Weights of a small transformer language model: 8 heads of 32.
Each number is 500 + 25 x the weight over its row's rms, rounded and kept within 0 to 999. Layers, rows and columns count from 0. Numbers have three digits each. The size before them is the row's rms in percent of the matrix's.

# layer 8 attention value, 256x128, rms 0.072, rows 141-159, columns 64-127
086:501498502504503573514439504440501518543519447523506460508500496472513500465508497500484528485516528483527482545486487484463523482509513510456456513488499531515514458517498478473527506442498479
094:523502498503511526516481489495501533534516524520524458536488491475507528449496525487498519508515515486484519547498551499482492506438507513464468516497502505490512419528510485486521511464525500
089:494529471495506520487505501504528514527463498473466511552484499496495518468512517507502455495484507502500554519527521519510470548486515492458443471503493490494532446520522523533459476492508506
082:481540514480531454487527517514454513503481482501487477517487527519486516497496467515508469494480479543514512479559494490532522504529486500480502484503494462498526540499523503539466441518506480
101:519488509514458480491524482511504475468489504496554479460481479504466509492466513529501494501476520484476487491479504508507482466499497500536523495497506514505492573506511532492470485526478532
088:505501496502471509508483456512517473462507511520546483460508448492480450509456505546499491517473542497485467484481485490465488473483485503518530491505512471509482543507498508496465481484459509
108:526468458481476498541475498457505528499493520525458505508477524487514512437555518477501504490504485485520479523475521491503515499479514510502472530501495475503466503546484517477466557496528484
089:451475545514514550500463515488479458496493510490495497513516472494508508522479508503493519501518520486501463517480446463464523460524497502530488518511501496503510522525485450485557490530525474
097:481499525502538518476492530476500494532499533473467548519495496541519479505492500494500499479507461499466510483558474509467541545514514542492494497515497498463489531465497500485539494517481486
086:529511494507519453509531510516514480467522521511512464465512468457496508512485443500501486486512487543524493501509529511543487529493475524532514503498501484543520487496505530542452534471542469
088:481493524520487509488496497462470490524487518499506485519490487499506551455516533470499497508521506454500489541459487500489503474498523517527493510515496551494510548519480490450524538524498498
099:512502476466539513539468497484523503499500537482458516518515500509519475537521506533501530506487482524528478490521517480464531519514506489496510497518499455502460481537471475510511558478529476
095:478554540494511457493472529463496556499515490479493455530465477491511504513475470561511483508518475500483475504535468502511554504522492529517485474530497509515524534506535484485499507498504462
089:479475489493513561511460533455527482523487521476467567495503499520534467508531532503495505467492472473491495494505468475444546510532517514488489516501500507468503500503477481455549521528486512
096:513479519509459474500486510508496461462482482490481495517485497503436527496460503510505498471466487498522490487474516481521519512505502528511475486518508532496486567516494534498447475532508490
079:520529526485500510548498494468487506493502545495479473519490492503565469478513471479498503495492495470505486504509478524464517455469484495511480515520494450494498476510495519472564511499477483
094:487523522511513453487512525532492483465506490487507492499497502507463494527471473543503459501493470509508497432540437496523514484542486493523515477504493489475505568461532507490490458542496515
106:493493458484521514504461516475493504523507526528473504494512524482523473502514524517493540507534504487512480543486507450473549501498525483499502508514498481505477500537486474492498558461559465
079:481501494482489533505478482444492499527494540484479528505500517507538474461535521473497491505527492466487503498480513525482502531457530510494498515519487472474481501523464508482539558512466499
# layer 8 attention output (transposed), 256x128, rms 0.0723, rows 141-159, columns 64-127
084:536518512447494468449523519534502491455499519508476550502500501536479489491496495495547477484493489525477495475508507506477486539477502524509578487471433494467508514487468506510485516534506506
094:493495512472475505449484529503497500476476450499453536475491519507509488513515494514537484502522505523502486458488471506479516498548492496515586483473466519486505530512442502487482511499475502
078:516466521517490473540473487501484493490530513541547508508507523514528472489491497526454529522528527481493449459480491492495499450528497473545549515492566508520490523519471505487508544503453512
084:505468482536501505544489464499509467511507585475514506509499504497507492491492519499460508510512526462499474506454501508505498477500498479512459519553575543535481478479496490498531533508495489
095:456517456539558494553507509484527518499488473501464497519468502483531507537487496474510528501495493499505531529555476497504519539512511448461460512511469463506468483511530510543515489483513488
077:461496448549535470493536547486518527502504468493452475521449493514523526520527486477525532487506437509495509537537507499535524545525520483478490472474495481519477466499517484485532508483520521
103:450507521476525522461542509525461469525476458475541520501496519475469487553463526536517495499515503532468528480495480507427476524503505532492541489511470510456534483462490491541514468507490509
080:563534496449505471470534465487543544472505476490492517487510498514466489505496478484501487473466491519478531515517526531528504521451495510494535487478483507488491514469514533501496497483511504
094:548512524485454506476492459532495504466501500508532473504493486506469527477507502512456493513479519492537493500452537490546466448466484489517501495469536478521515478503509515474480499503524505
091:449464479499515539535466517494498466534515536498494502505520506530544504529560515508568483509542464468468521481472487485452519503524518495471451505527493505482468485484510474483551518502501500
086:507518478458513510497509487504527504473470439487499538488484527485479466555477513504486493474487514529476536490546501509491503516484499490491550513493458462461486505491514527557477481500518493
090:507485518504474515444513495511478495519523462499566478492520515508476501457527511510487472492514484525475514494438509490532481492487502568509508487471565540512528490458516499446516516491474531
095:514477450491485533533501449530496438484512527486525533496509535514509520476529516479457478468513492512503538500448545515488467491490515481493486522508573487488459468480491519526510548497510507
089:548532534459462474464506468540484531486511450522543469489522505502435507472487506515474514511472521527502508514490527507543458487440490529515551480463516475508529507490511535484461481484499507
093:479499461512543495545535445477504509547486537527508503504462522493521488530497489491487519503487533486472518527545466523455495506516489449484476523505520482501470476487536524539532509480525498
070:505499501505503525447483522528528501505504433475502546466523503507445517506506505512480512503523499550480529522471533475531505541499503499486521489478499521505502534509473493506480478507551491
098:503484471539497520548509448493506499515507549490512494511506504501522518481500507475457526514478538481514497561487526514524495487487499464493449527527576487546476482509531504520506523488513477
097:507503509434489523449522493523487501481505441469526515498494505488467501507499515515530471481495471530475508474480508534485467516477503569497547491478477530482536482464478487485516498503470536
076:484497518483497512473508525544495518511506412513514506473509528478448500519483529533442503504504494547486519495504507473513498497511485519500552486486518483478531496505513503496469455495505514
# layer 8 attention query, 256x128, rms 0.0969, rows 160-162, columns 64-127
070:489451508488462491497469484469465496505494507503527471411454483499516494515490537514484487524467491524511488478543501510493488477552489483499525495491504504508560513507484543487489487483500472
072:519483527532515479496458540481470489495476481513460485465475486465518538512524460480502445488448515482530502531509459557560502511497493521460467529527507530503480530503523533503491517499487499
086:472518526500465482523428482510489512489494566445466495544517482506541491513490485511489500441496506465546505437468500517507503501509505502508486499465516474496543522465484529516519457471519510
# layer 8 attention key, 256x128, rms 0.0963, rows 160-161, columns 64-127
072:514541459483478495483508517570543522498563483473467490478511479501555484478517481525497505477463501523491500493507426507516521493503509476491526524494486500521513507503521502480512488547467485
073:525481495519526462500521560483495488551510539532537504510512497466461461497507500518491537525510486493520507504519509481512537506515491453476524506439525475531475508464551549507486496530459501